Part of a small language model's weights: width 256, vocabulary 4096.
Each number is 128 + 24 x the weight over its row's rms, rounded and kept within 0 to 255. Layers, rows and columns count from 0. The size above them is the row's rms in percent of the matrix's.

# layer 9 MLP gate, 1024x256, rms 0.0422, rows 51-104, columns 0-127
size [104  96  96  93 100 106 105  99 109 101 108 100 101  96  95  92 102  95  89  94  96  90 101  98  98  94  99  94 107  99 100  91  95 100 106  99  97  97 101 108 105 101  97  88  95 103 101 103  98 101 103 106  95  93]
[[122 138 104 165 137 118 106  99 176 106 128 134 158 134 143  90 130  66 107  91 137 125 164 125 132  93 121 183 102 188 111  98 151 138 137 122 158 150  75  56 157 180  90 101  97 133 132 151 131 133  97 115 122 101 129 130 155 169 156 127 115 100 150 130 145 125 154 172 131 131 141 128 115 113 137 119 150  76 156 129 136 135 127 148 130 100 119 133 122  94 123 114 126 106  92 122  95 165 101 159 155 126 112 144 145  81 172 178  87  97 133  93  83 120 118 123 155 130 101 127 109 117 147 102 129  87 133 113]
 [154 177 123 149  94 126 128 133 134 109 158 118  89 126 123 115  85 136  91 134 108 153 126  71 148 116 129 136 109 141 154 125  86 128 115 158 165  83 116 157 142 129 129 136  80 176 125 127 127 139 104 128 122 165 101 127 161  88 100 131 137 103 113 133 116 113 131 153 123 115 127  54 114  87 144  76 132 116 112 160 123 139 152 139 107 181 127 125 181 153 152 104 177 129 157 135 153 118 149 147 183 107 100 126 121  72 122 153 115 101 150 115 156 127  99 116 167 136 128 154  96 147 151 114 151 135  96 110]
 [155 120 135 132 159 115 107 103 125 134 110 133 154 120 139 161 149 133 130 115 105 147 122  99 160 106 115 151  50 125  88 101 127 133 130 163 111 100  90 175 150 118 100 160 135 143 124 124 146 160 118 144 131 125 128 123 116 122  94 146 103 146 139 125 121 121 158 139 119 136 126  88 148 112 100 162 163 102 130  89 104 106 148 107 113 139 162  92 103 151 113 140 109 113 112  96 139 125 136 141 134 114  88 139 169 124 149 148 100 122 154 123 135 123 124 144 117 126 162 139 111 136 153  97 142 126 182 150]
 [122 100 102 134  91 127  92  98 135  92 143 115 130 114 116 105  87 119 145 117 109 151 134 133  98  98 141 159  86  92 125 134 144 142 131 116 134 130 139 162 132 110 124 135 123 112  93 110 131 122 102 110  91 121 107 125 106 153 153 130 118 113 102 134 100 112  82 160 180 119 132 122 111 154 160 116  99 102 121 126 133 126  89 151 147 145 169 102 129 100  83 140 111 100 146 120 123 137 134 141 111  94 124 114 127 103 134 147  91 145 118 110 129  93 119 130 139 107 107 119  92  82  77 131 109 154 122 158]
 [ 87  98 104 117 138 130 137 104 101 108 143 144 139 114 135 138 165 121 109 104 123 112  84 139 153 129  99 114 110 115 170 122  97 138 183 111 103 137 143 141 108 131 103 100 138 126  94 143 152 166 114 114 126 167  94 118 148 115 161 107  82  95 135 111 153 134 115 120 135 141 124 125 140 150  86 109 170 125 141 121 164 102  91 131 141 155 102 140 150 154 118 166 104 142 123 105 152 150 138  91 123 164 143 134 128 103 126 106 107 178 139 102  95 113 136 115 181 139 194 124 113 146 106 130  95 128 131 115]
 [155 140 112 102 126 125 152 105 122 120 171 133 172 103 135 141 136 144 147 139  97 182 140 165 140  91 124 125 115 169 146  97  93 121 125 160 126 138  70 118 159 125 106 164 131 140 128 139 118 140 118 146 116 139  95 180 144 160 160 109 119 132 140 109 150 122 120 152 108 136 139 160 134 110  77 122 118  88 104 143 101 133 129 100 133 149 100 120 144 130 110 121 138 159 137 150 136 117 160  87 142 164 124 111 158 106 179 147  71 147  72 110 137 169 122 122  94  94 146 121 128 155 163  84 119 103 113 132]
 [149 146 156 153 154 123 106 162 141 122 124 109 151 144 111 112 131 127 145 148 116 143 110 159 142  98 113 134 103 110 121 108 135 159 129 155 153  94 111 128  79 108 146 158 141 145 109  70 154 122 133 129 165 112 140 131 175 116 102 109  97  94  97 137 127 114 142 139 128 129 153  93  89 123 110 144 122 131 153 180 147 134 159 143 107 117 166 145  98 134 155 147 167 117 167 152 120 125 139  92 151 111 116 173 143 130 156 105  85 118  94 133 108 116 106 166 140 123 125 132 122 127 115 110  92 107  99 114]
 [140 141 146 115 127  84 106 100 180 138 118 120 140 133  86 147 138 153 131 169 138 190 173 115 122 105 115  75 151 121 121 172 155 143 138 160  90 134  99 117 150 118 104 117 145 105 151 114 190 125  99 118 142 144  71 132 162 140 139 136 114  88 119 106 132 146 126 147 146 113 115 147 113 128 129 162 114 158  72 124  81  86 125 156 136 116 163 124 125 151 122 101 123 104 117 105 106 149 123 130 129 119 163 106 111 133 116 141 110 146 148 127 134 154 171 119 170 105 158 138 127 108 146 130 148  87 113 107]
 [119 123 121 110 164  90  79 102 136 117 118  87 135 127 138 141 123 145 123 115 110 101 143 125 141 142 142 149 130 154 134 148 129 126 162 161  96 138 163 111 104 167 105 152 119 156  90 113 161 137 120 118  97 103 131 140  61  86 138  99 150 137  72 170 118 136 125 191 116 160  84 131 126 175 156 104 154 139 136 117 161 132 157  93 141 141 118 110 105 143 135  99 124 104 128 131 124 138 127 101 116 156 145 148 136 194 131 126 118 161 111 138 135 125  58 102 129 163 163 106 110 100 130 139 137 123 156 124]
 [153  89 116 148 104  93 102 101 159 106 179 155 143 132 156 153 136 107 131 122 120  98 142 161 119 142  99 156 137 119 151 159 108 112 170 192  90 127 145 113 121 122 126 121 107  76 124  86 117  88 113 165  97 124 144 153  91 149 117 105 130 104 121 106 140 154 114  96 114 132  82 134 153 124 105 107 103  69 129 115 111 139 148 146 147 108 156 149 140 121 155 163  53 128 158 122  97 155 167 146 139  92  95 128 148 139 116 110 157 107 163 135 133 125 138 107 170 140 146 130 106 163 142 135 114 116 165 165]
 [123 121 149 140  78 100 135 121 158 116 186 112 143 132  92 140 167 152 127 140 135 163 160 153 143 192 132 140 136 119 169 117 112 131 113 133 134 131 123 111  90 157 139 117 114 141 123  92 129 130 155 132 142 114 123 115 207 123 142 156 153 129 154 117 134 115  76  94 145 146 119 134 134 161 120 114  90 128 136 174 140  90 171 130 111 164 110 123 181 135 198 134 132 142  95 107  94 147 133 105 127 141 101  82  67 130 111 138 137  88 111 133 114 123 101  85 100  79 170  58 183 126 124 154 122 158 158 101]
 [157 142 145 182 143 121 138 106 100  79 111 115 141 103 140 134 123 172 144 132 140 170 155 117 104 131 123 130 159 100 143 144 112 135 115 102  95 116 115 117 118 132 120 119 141 136 115 107 158 131 128 121 129 144 111 114 139 131 142 118 127 139 130 104 124  83 186 118 118 105 129 133 135 135 119  96 120  89  76 141 129 112 118 162 134 130 122 154 110 121 154 133 107 103 106 126 188 104 120  98 100 160 135 120 142 111 117 156 139  81 151 172  81  88 113 113 150 138 116  72 136 193 144 128 107 152 130  97]
 [115 101 112  88 125 113 159  97 135 144 136 123 134  92 114 136 156 125 115 130 112 122 132 154 132 105 153 135 115 148 186 160 157 132 102 156 177 137 112  91 132 130 134 149 132 130 108  93 151 170 118 130 129 104 125 119 140 125 136 105  90 106 127 104 105 118 151 133 110 115 179 108 101 116 120 136 128 164 150  98 161  93 147 123 112 178 132 161 148 155 107 120  98 158 130  93 122 130 118  99 160 121 102 139 115 125 165 157  98 139 152 149 105 102 114  93 134 140 117 125 148 132 150  86 135 171 145  72]
 [133 118 117 118 123  95 124 108 122 141 142 148 119 126 136 133 161 154 115 172 134 129 130 129 119 134 140 129 148 119 117 165 133 113 157  89 131  93 152 140 108 129  96  73  88 143 107 128 124 115 113 113 174 124 118 170 133 129 142 174 103 152 122 119 130  99 139 109 185 149  72 139 132 135 131 160  67 125 111 114  77  98 164 116 121 138 114 145 117 137 154 126 174 134 114 131  81 130 143 159 106 125 115 158 110 156 160 117 124 142 129 133  99 144 164 120 162 131 159 113 138  79 181 120 129 105 125 152]
 [135 116 167  86 127 140 120 111 106 159 107 107 111 162 106 102 107 152 131 121 137 165 135 130 145 163 150 160  85 106 130 112 114 139 115 175 153  91 137 159 102 148 127 142 159 132 145 135 141 130 111  86 116 125 140 121 136 153 120 152 110 152 104 158 117 118 134 133 134 133 124 156 162 124  95 148 116 116 115 155 115 123 158 176 141 148 137 152 136 150 118 125  83 111 123  81  69 128 120 111  93 123 139 126 131  94  86 156  98 131 154  94 155  86 125 122 100 158 126 144 124 136  91 151 149 127 110  89]
 [145 125 142 100 124 157 127  98 125 142  85 106  95  89 180 126 127 122 131 171 135 144 156  87 112 134 145 120 143 134 170 120 142 127 143 129 130 131 166  89 152 121 119 135 136 144 136  98  91 124 135 112 152  92  93 175 130 118 121 122 133 120 143 130 108 146 136  68  91 123 109 162 175 103 114 142 117 131  82 111 141  81 139 165 125 122 165 134 124  96 168 134 137 137 157 105  77 115 136 117 122 116 143 120  94 122 124 118 125 165 145 126 160 139 123 128 138 147 166 101 132  91 118 127 150 133 135 124]
 [140  68 104  86 121 110 143 105 154 164 116  92 152 174 112 144 184 122  93 135 145 134 137  94 101 103 142 164 122  99 142 146 126 146 135 115 104 160 106 136 125 118  62 108 138  90 110 104  83 119 155 110 140 147 131  91  94 100 134  78 144 125 153 205 174 113 137 125  81 151  88  79 128 168 112 108 104 127 114 159 134 127 145 120 120 130 164 159 134 142 150 118  94  92  87 137 102 147 101 124 100  86 103 109 103 138 132 125 119 127 175 168 119  93 152 133 128 169 110 160  91 120 126  90  98 110 123 101]
 [118 131 136 131 107 182 107 147 161  94 137  92 117  54 147 140 111 140  71 120 135 162 140  68 138  78 125 126 134 114 137 110 116  90 155 136 141 134 153 117 102 138 108 161  85 126 141 118 102 143 136 118 102 154  97 101  93 134 149 106 196 114 118 128 138 132 116 135 150 135 117 134 172 117 159 100 116 122  86 132 125 121 117 141 104 133 134 171 147 121 127 106  79 121 139 142 143 151 136 134  79 106 156 166 109 146 131 151 105 106  84 157 135 164 127 126 155 142 134 140 152 108 156 115 167 163 118  90]
 [186 153 122 162 156 113 142 107 120 145 110  61 129 102 126 101 133 145 125 137 119  79 136 161 138  95 126 159 126 134 107 146 102 120 160 113 126 138 110 182 122 146 142 165 120 155 122  94 145 113 140 110 148 112 126 150  78 137 116 117 140 150 145 168 131 118 106  99 122 145 130 105  90 178 140 116 167 137 166 102 145 102 129 171  96 128 107 151 114 120 138 114 127 113 131 132 108 147 107  76  82 103 117 109  90 149 127 132 120 126 118 145 104 114 128 144  92 122  95  84 121 129 139 114 136 124 114 120]
 [108  78 138 156 140 130 102 134 193  94 160 132 116  95 122  92 123 177 119  77 145  77 113 120 143 192 110 168 142 130 148 148 167 146 141  97 147 133 108 107 113 117 127 143 120 155 133 169  96 138 130 129 130 143 102 120 140  95 122 116 116 131 152 137 175 131 131 124 119  92 120  78 152  83 138 175 118 144 127 155  90 108 151 165  94 162 141  99 117 104 131 155 121  96 137  85 112 138 115 127 142 129 115 157 151 119 120 143  83 108  97 154 119 162 119 149 163 184 113 126 160 129 129 162  98 117 120 146]
 [105 112 121 124 125 138 117  58  84 108 174 136 160  97 169 113 120 162  79 135 148 116 152 150 155 113 145 151 108 143 116 112 116 152 134 125 135 139 136 110 145 148 130 140  89 141 101 141 105 151 137 179 121 154 153 124 113  84 143 112  90 161 172 149 112 141 116 162  93 120 136 134 168 130 135 138 152 132 150  91 143 149 142 100 110 117 134 142 120 179  90 164 170 165 153 156 108 110 149 163 130 146 114 131 139 144 135 200 117 118  76 122 110 124 123 142 171 150 160  82 165 124 149 109 128 102 137 125]
 [116 138  88 133 122 100 118 159 120 126 102 134 120 115 104 146 105 183 106 120 136  98 131 140 113 124 131 163 124 176 146  75 121 176 138 147 124 120 165  92 122 108  81  98 149 126  69 139 139 149 106  88 108 143 122 128 144  81 137 113 134 133 116 119 134 117 128 139 123 137 127 187 136 121 128 149 104 123  98 102 123 118  93 134  94 101 113 127 124  92 101 162 140 162  72 135  95 130 170 111 145 142 186 110 170 136 137 118 128 120 102 180 101 142 159 118 113 112 106  85 128 132 145 152  91 104 124 162]
 [ 88 105 107 167 172  79 114 133 121 126 141  94 105 131  95 133 176 105 102 156 145 130 108 116 140 141  78 117 108 127 159 164 139 153 111 137  98 157 116 141 125 125 150 124 151  86 155 121 148  91 156 121 110 125 107 155 101 101 105 144 113 165 125 135 130 141 103 196 139 136 126 124 173  96 120 175 104 133 112 160 175 129 148 126 172  99 157  97 133 138 130  61 121 129 134 113 132 120 149 166 117 168 120 132 131 164 106 139 123 110 112 138 117 118 144 128 171 134  93 153 118 145 118 153 117 150 111 139]
 [115  89 115 158 112 160 161 141 117 130 133 141  79 161 121 129 178 173 125 183  94 153  98 172 130 144 145 155 132 171 129 144 123 137 177 129 143 152 146 135 113 148 137  98  98 158  80 118 107 117 124 135 152 142 150 165  86 125 145 108  93 156 132 106 130 112  95 117 146 129 132 107 107 150  83 134 124 111 169  94  75 125 129 142 119 176 120 160 158 122 136 165 117 119 136 137 126 126 139 108 135 138 163  94 154 107 159 124 138 138 111 109 102 140 152 131 152 178  82 116 109  90 172 126 102 141 130 119]
 [123 165 149 129 152 151 154 121 134 111 126 111 120 152 174  94 150  89  94 154 143 181 128 167  98 110 126 174 142 141 181 118 169 160 136 124  94 115 134 142 130 109 115  99 110 132 141 161 145 108 144 112 111 137 115  82 114 147 181 146 177 123 105 138 118 159 126 173 154 103 129 117 147 121 136 126 123 118 125 141 129 113 158 122 136 128 115 179 144 138 131 147 127 118 135 156 161 124 128 148 147 150 129 147 143 130 169 144 103 131 132 116 148 145  82 107 172 108 159 129 145 163 113 175 139 148 163 120]
 [ 96 143 147 118 154 129 152 112 154 144  81 115 118 114 131 104 176 147 120 144 129 125 147 157 113  73 107  93 121 120 130 116  85 127 173 110 115  99  98 102 141 117 133 165  92 134 150 122 112 189 144 133 127 114 120  82 132 130 124 111 117 101 131  99 116 117 117 163 147 120 164 107  95 148 115 135 118 127 130 125 134 151  98 124 166 134 152 128 138 158 121 143 118 107 146 116 165 141 127 120 110 144  94 103 160  95 140 129 116 103 140 178 142 110 112 188 156 116 107 133 134 115 132  73 151 127 137 137]
 [153 113 106 156 114 101 102 161 122 125 141  99 136 114 144 153 152 156  81 134 152 119 134 153 126 136 106 154  92 154 146 111 159 125 129 148 123 103  85 124 139 134 116 103 129 106 108 138 118 140 130 152 123 151 134 176  93 149 138 120  97 122 114 114  91 129 133  95 136 132 139 112 120  81 145 130 172 124  99 133  63 102 109 109 140 116  98 167 116 124 131 138 105 122 129 101 111 107 136 147 149 122 127 128 182 135 129 128  72 108 112 124  98 109  85 118  90 117 128  91 102 113 144 149  92 151 116 108]
 [113 115 114 108 126 111 151 118 158 132 116  75 124 156 127 131 105 206 114 113 137 106 131 147 153 144 154 101 103  91 141 175  94 117 134 136  97 129 124 180 109 142 111 113 135  98 150 142 101 112 149 190 100 114 140 146 144 141  88 125 151 136 119 140 152 112 156 120 113  78 124 100 155 140  98 116  86 130 156  87 116 110 175 120 188 146 117 123 141 158 128 131 108 136 136 162 139 161 121 114 102  86 127 113  98 179 146 127  69 134 153 119 115 128 127 169 120 140 132 138 149  98 120 107 157 153 132 131]
 [174 105 109 124 128 107 154 101 140  86 114 111 128 152 167 100 102 157 142 143 134  97 136 124 131 127 114 174 122 123 101  81  94  85  83 106 102 146 105  92 135 128 192 103 149 129 101 141 120 124  99 100 133 116 120 128 152 121 101 121 150 111 154  98 171 125  95 158 160 145 113 124 157 118 109 117  94 113 107 141 101 122 137 103 167 108 102 124 173 175 153 114 136 143 114  96 133 155 152  97 166 139 125 141 169 101 167 102 121 101 127 117  81 111 129  91 134 143 114 134 172 131 105 135 113 144 114 118]
 [148 113 147 112 158 142 139  92 116 128 144 121  99 113 112 129 145  98 164 112 118 148 118 115 146 120 113 112 127 133 109 137 111  88 132 112  84 120 112 157 134 150 139 121 160  97 104 144 137 128 106 110 141  87 149 146 155 147 174 101 153 145 156 161 142 122 102 151 118 154  73 146 155 108 144 133  82 121 155 107 141 121 147 129  74 163 147 124 102 177 122  96 103 143 120 147 127 150 121 142  97 134 114 127 189 159 127 121 143 112 143 108 111 108 146 139 126 119 147 193 114 118 129 140 155 125  78 109]
 [123 151 139 142 125 129 162 129 152 121 162 153 203 128 137 136 161 162 110 143 129 170 146 145 142 146 148 149  89 105 152 153 109 144  78 127 115 107 136 188 141 182 142 128 130 143 101 130 120 118 105 140 174 125 131 111 166 117 144 129 128  97  97 123 123 152  84 107  86 130 147 128 144 107 118 158 125  98  93 129 103 181 129 102 128 136 114 148 133 141 134 112 144 116 123 111 119 125 158 124  94 118 138 153 171 153  89  77 107 150 126 114 135 163 142 151 143 101 149 138 106 126 159 109 105 125 137 132]
 [144 137 152 143 129 145 158 120 142 129 154  93 153 112 145  81 138 154 111  59 104 112 133  92 155 131 111 141 120  86 152 129 138 117 164 124 143  93 148 111 139 122  94 149 157 152 131 135 105 133 105 125 114 124 145  94 116 146  85 138 100 116 128 110 134  88  89  72 135 156 169 127 116  93  89 123 128  82 149  77 160 107 115 167 140 142 106 185 159 176 153 126 141 100 127 145 134 126 137 121 165 125  93 156 124 128 121 128 157 122 160 150 133  90 117 127 108 159 142 102 145 140 154 121 113 141 128 126]
 [159 157 127 152 134 127 122 133 159 151 139 162 132 105 104 131 111 149 127 155 126 141 115 116 147 110  77 105 111 144 121 102 105 104 137 137 108 120 159 121 148 164 112 128 105 142 128  85  83 113 123  92 117 142 139 150  96 125  98 125 123 118 114 148 101 154  90 141 134 126 141 149 169 114 113  87 146 151 111 103 120 124 144 128 163 143 151 132 134 117 143 117  99 127 151 118 129 164  93 142 143 131 114 126 125 132  84 140 131 149 179 127  99 117 182 100  75 109 144 181  81 114 130 151 159 119 131  97]
 [134 131 113 125 154 116 119 149 147 128 121 126 124  97 131 146 132  89 139 167 101 128 130 145 171 174 108 173 121 108 125 102 123 139 168 115 134 135 150  69 143 113 133 137 111 166 167 131 116  98 156 120 102 118 149 132 128 120 111 126 134  96 124 117 158 142 138 130 132 155 112 157 111 122  99 158 115 138 143  98 134 139 126 148 104 128 147 144  94 103 159 175 113 143 128 190 106 173 132 120 136 163 122 157  92 110 140  86 126 112 149 179 125 100 111 117 139  97 107 131 136  95 145 145 121 153 134 179]
 [111 166  97 145 155 109 111 167 111 179 142 145 109  93  81 143 135  97 105 144 122 126 162  93 134 141 149 139  81  78 112 135 132 129 154 143 138 108 128  84 138 142 128 150  92  80  92 154 165 129 147 137  87 157 172 182 146  97 135 149 112 148 116 174 134 162 126 148 136 153 172 111 160 128 135 112 135  92 151 144 162 151 120  92 107 132 117 156 133 149 131 142 152 137 150 135 132 148 122 133 123 148 114 141 137 163 125 133 103 111 121 123 152  43 159 145 138  75 146 113  98 112 147 182  91  87 108 135]
 [146 129 109 127 148 132 144 149 138 171 140 155 132 101 141  95 126 138 120 190  92 127 134  92  86 127  74 195 160  78  97 135 138 139  81 141 136  83 145 124  93 167 137  99 119 110 106 127 115 126 143 146  96 120 128 138 128 121 124 153 164 121 109 127 114 133 115 153 113 157 144 133 117 106 126 126 128 141 142 148 101 168 130 127 122 139 124 106 100 102 117  92 109 104 126 103  82 138  83 132  65  95 151  94 108 145 121 146 103 138 152 119  74 138 150 137 138 152 135 140  87 122 122 142 154 192 112 135]
 [ 92 141 125 117 142  97 133 134  92 126 111 155 168 122  87 128 156 153 127 143 149 134 159  80  66 122 104 137 149 140 128  85 111 146 136 115 119 124 144 129 136 132 132 135  93 153 137 130 158  85 111 157 116  97 136 143 150 149  93 132 114 158 124 112  91 116 155 116 145 116 121 124 174 134 101 134 114  93 116 141 175 108 128 140  80 103 179 128 126 156 142 118 128 105 123 185 108 144 133 154 127 100  95 149 137 103 106 121 172  98 152 135 127 137 129 140 156 146 156 105  97  80 143 107 175 150 171  95]
 [128 132 195  87 151 100 108 133  88 108 146 146 141 103 118 103 138 112 121 108 109 127 131 130 131 117 167 103  92  94  86 137  86 149 128 121 160 141 156 125  83 151 145  88 111 144 161 130 108 112 115 154 157 169 115 127 151  91 142 125 117 114 118 117 117  96 133 104 170 158  85 129 141 100 162 139  99  82 111 114  93 103 142 159  77 155 144 184 151 185 113 120 154 149 149 139 114 129 120 145  95 108 126 116 149 121 160 104 127 122  65 156 150 143 114 140 157 125 164 151  84 112 140 133 122 103 133 141]
 [162 144 147  98 121 137  85  74 145 165 134 134 148  88 116 143 144 120 139 115 128 140 145 137 137 159 178 127 121 116 127 116 114 143 124 105 172 112 116 149 125 110 123 128 110 114  69 131 102 128 137  95 161 129 127 148 131 167 112 165 157 108 121 121 108 116 118 111 111 136 130 121 150 122 144 168 167 100 135 126 140 129 159 179 150 159 124 152 123 163 155 131 117 130 146 113 156 126  89 136 123 101 128 134 127 132 129  94 116 119 126 157  81  96 136 139 165 112 116 133 117 156 135 159 145 163 145 135]
 [107 128 126 149 116  93 122 123  86 160 129 110  90 131  95 138 113 113  84 148 143 147 118 132 165 162 133 105 112 188 137 103 127 165 113 112 133 125 118 122 132 134  97 128 153 121 102 176 173 162 126 116 140 147 141 169 123 127 172 138 128 103 146 126 159 104 143  72  85 148 146  97 115 138 151 154 101 152 134 149 158 100 134 122  95 128  81 121 145 138 148 155  96 146 116 138 114 131 163 136 137  89 121 143 172 133 140 133 110 100 141 112 111 111 114 130 136 175 107 108 123 143 139 135 106 116 128 116]
 [195 166 113 149 122 155  99 116 142 169 121 128 100 132 134  68  93 115 105 104 130 165 147 105 126  97 156 139 119 172 130 142 124  79 158 109 123 125 103 150 125 115 149 105 143 136 144 154 122 101  98 112 141 145 114 158 113 141 155 139  93 101 106 169  87 109 122 111 112 148 132 163 112 131 152  99 145 132 109 104 134 138 103 129 117 140 131  94  95 153 137 105 130 114 114  87 139 130 151 132 122 165  69 121 129 101 132 120  78 109 108 139 111 100 149 140 140 155 110 113  91 101  72  86 161 149 110 103]
 [165 145 180 146  88 100 156 144 142 121 147  96 135 131 136  83 143 138 152  96 134  90 107 128 125 148 115 172 107 140  94  90 111 112 134 188 121 116 144 102  74 116  86  99 129 160 152 133 113 107 108 126 142 117  81 122  69 106 115 161 145 106 114 157 109  90 146  74 106 145 125 121 126 131 145  79 114 137 143 148 142 112 173 143 137 122 162 125 111 131 104 138 157 136 163 123 149 114 114 182 107 119 100 180 142 122 106 116 121 103 125 170 149 146  99 125 133 108  99 125 103 116 137 116 146 128 134 115]
 [131 134  64 117 149 128  90 105 120 110 129 127 124 115 147 130  90 142 117 113  94 124 117 148 169 102 103 139 153 144 121 120 119  90 130 149 166 158 147 153 109 155  66 141 148 133 174 134 131 150  83 113 134 114 133 124 100  82 111  93 152 146 152 107  87 117 120 110 164 171 127 106 129 128 101 131 124 105 166 165 126 126 118 131 131  95 140 117 153 131 118  93 163 163 110 150 112 111 161 116 137 110 139 106 131 140 161 175 174 110 154 122 150 121 153 107  81 138 128 157 140  98 130 192 123 101  81 134]
 [148 129 132 152 112 149 138 135 104 107 164 133  76 156 150 143 115  95 118  80 153 115 104  95 161  91 154 106 129 127 106 126 121 122 120 124  81  88 103  75 137 147 123  77 127 164 131 112 140 143 119 118 108 158 136 127 120 138 150 158 115 130  92 152  82 110  92 125 170 146 132 117 118 154 153 103 158 153  79 114 126 109 129 135 142  95 166 114 118 152 151 127 117 133 117 149 148 135  81 109 138 119 117 150 139 151 124 148 120 168  96 108 109 150 150 156 124 158 130 153 118 120  95 147 147 133 136 107]
 [115 118 138  59 132 101 169 122 145  96  92 103 104 105 124 127 110 134 108 153 148 123 134 136 130  89 112 102 136 136 158 133 143 131  86 149 111 160 163 158 197 166  98 136 110 130 114 129  84 119 124 133 102 123 156 120  94 138 138 167 135  92 109 140 148 154 107 118 126  91 165 154 148 143 117 144 145  81 132 136 128 137 146 105 169 106 172 155 142 112 178 117  98 147 156 121 136 172 126 142 102 133 127 158  77 113  89 134 128 118  87 156 149 104 126 130 117 129 167 179 127 150 177 141 155  95 143 101]
 [199 107 106 131 153 133 132 141 143 121  99  97 166 102 124 136 155 132 131 148 118 114  87 168 115 167 113 130 110 165 146 162 116 151 114  88 103 139 117  98 104 172 100 127 110 162 139 142 145 112 123 114 165 138 163 142 136 137  97 164 112 140 154 139  69 120 151 154  82 111 136 104 149 119  53 131 134 139 113 120 143 116 131 158 133 125 154 131 130 128 123 164 116 128 154 154 130 130 153 111 174 114 128 106 106 130  91  98  96 143 119 124 119 147 122 118 154 166 152 151  72 149 144 108 107 133 171 148]
 [187 100 147 128 159 112 110 166 171 154 136 138 135  81 148 138 169  50 152 147 116 127 117 105  88 179 120 168 105 123 138 164 130 117 125 144 115 144 116 131 116 127 101 113 142 149 140 140 105 143  87 121 107 122 135 100 153 106  91 117 134 159  95 143 104  97 145 118 116 117 141 169 132  97 102 122 121 168 120 140 166 114 157 137 117 152 123 157 115 179 106 159 128 141  97 134 112 112 159 111 138 115 102 136 153 131  55 142 129 139 127 188 112  97  94 105 179 138 130 156 128 145  95 115 104  83 110 124]
 [128 144  94 120 110 169 117 131  93 120 123 122 141 109 123 108 137 113 103 169 161 149  90 137 146 150 121 155 123 160 104 108 128 139 136 103 111 145 115 145  73 116 148 117 159 114 120 109 123 137 115 103 110 124 121 168 119 112 152 152  94 140 107 102 114 122 101 137  75 137 127 125 111 138  93 131 144 119 151 101 140 123 116 124 134 143 119 148 117  93 129  81 147 145 167 105 151 126 132 152 117 158 126 158 133 116 134 161 134 167 115 115 118 146 154 130 183 122 147 125  70 134 116 108  85 123 100 112]
 [103 157 130 170 108 107 119 128 160 123 134 155 126 124 137 118 150 117 158 121 143 177 123 126 106 126 132 119 112 170 139 114 144 136  74 164 127 147  81 116 172  82 130 140 114 153 156 125 136 163 179 120 116 130 117 139 121 102 154 106  95 154 107 135 137 131 133 164 129 141  71  70  94 137 128 122 139 128  89 143 107 114 111 140 157 189 112 147 137 129 150 132 137 135 121 142 138 199 101 139 144 160 162 147 155 124 132 132 105 118  87 109 109 100 114 131 130 121 143 146 130  65 150 126 118 138 111 139]
 [159 100  74 164 113  90 107 129 123 142 140 152 142  89 137 120 144 154 120 105  59 135 153 114 120 134  97 126 142 119  89 105 117 128 143 118 140 153 148 110 192 122 151 140 119  82  79 145 121 115 122 142 118 131 144 128 106 151  89 110 112 141 127 136 137 145 112  86 150 136 145 105 133 117 168 116 131 149 119 166 141 149 168 116 162 160 152  77 112 123 134 135 116 123 133 140 121 173  96 114 162 132 103  84 160 142 146 113 132 135 158 152 134 105 119 125  96 115  79 103 125 148 106 114 119 167 166 113]
 [135 111  83 149 145 141 162 121 141 129 129 107 140 101 110 145 157 114 120 108 124 162 130  63 130 152 155 148 125 109 124 172 123 152 107  92 174 137  95 103 141 136 103 104 144 144 137 168  84 114 114 115  99 156 129 105 126  94 168 150  98 153 134 122  92 148 129 162 159 161 111 148 148 170 111 113 141 134 144 122 167 119 149 107 110 177 122 132 137 145  85 165 115  67 116 156 109 141 122 119 185  91 106 127 161 100 112 132 133 139 124  98 160 123 151 158 166 150 109  84  76 166 141 123 120 120 120 169]
 [112 143 122 121 110 132 110 118 150 124  94 148 143 116 133 112 153  73 158 152 126 132 101  80 103 182 155 135 128 100 122 135 132  62 129 128  84  88 127 160 113 141 109 180 158 186 116 114 138 145 123  92 169 121 136 154 102 115 146 124 111 108 148 134 127  59 141 105 148 167 128 146 203 147 138 142 126 133 137  80 124 134 122 131 132 127 131 161 108 151 133 100 168  97 112 111 163 195 133  91 121 110 123 116 148 152 149 130 134 108 102 129 129 115 134 145 164 102 137 142 118 136  92 157 162 143  80 130]
 [ 93 173 147 118 148 172 124 175 144 171 131 156 122 129 133 122 112 110  91 113 153 131 130 103 119  91 125 118 172 142 156  97 107 146 166 168 114 125 141 158 144 144 122 132 134 111  97 135 112 106 127  93 143 135 122 128 189 130 176 125 120 158 172 132 111 129  84 139 123 124 159 125 120 152  61 121 138 128 120 176 142 127 114 133 107 118 132 114 161 109  71 154 121 127 113 106 113 109 140 127  75 144 125 152 122 135 170 152  74 122 156 141 128 130 125 128 148 161  78  75 127 139 148 120  91 131 103 128]
 [144 133 148 161 127 116 139 107 149 167 120 159 180  84  85 112 146  86 114 150 116 122 134  92 118 171 118 109 142 165 140 113 107 155 152 135 141 141 103 108  67 166 140  93  97 111 122 170 117 135  93  89 144 154 125 152 163 128 171  88 137 133 110 128 156 125 152 133 146 148  97 114 141 111  92 134 101 150 119 146 137  99 129 183  73 153 167 128 113 119 191 140 136 154 106 150 117 165 140 149 172 116 106 148 175 133 121 117  90 145 138 132 101 122 119  72 101 135 119  98 123 135 133 167  80 133 139 100]]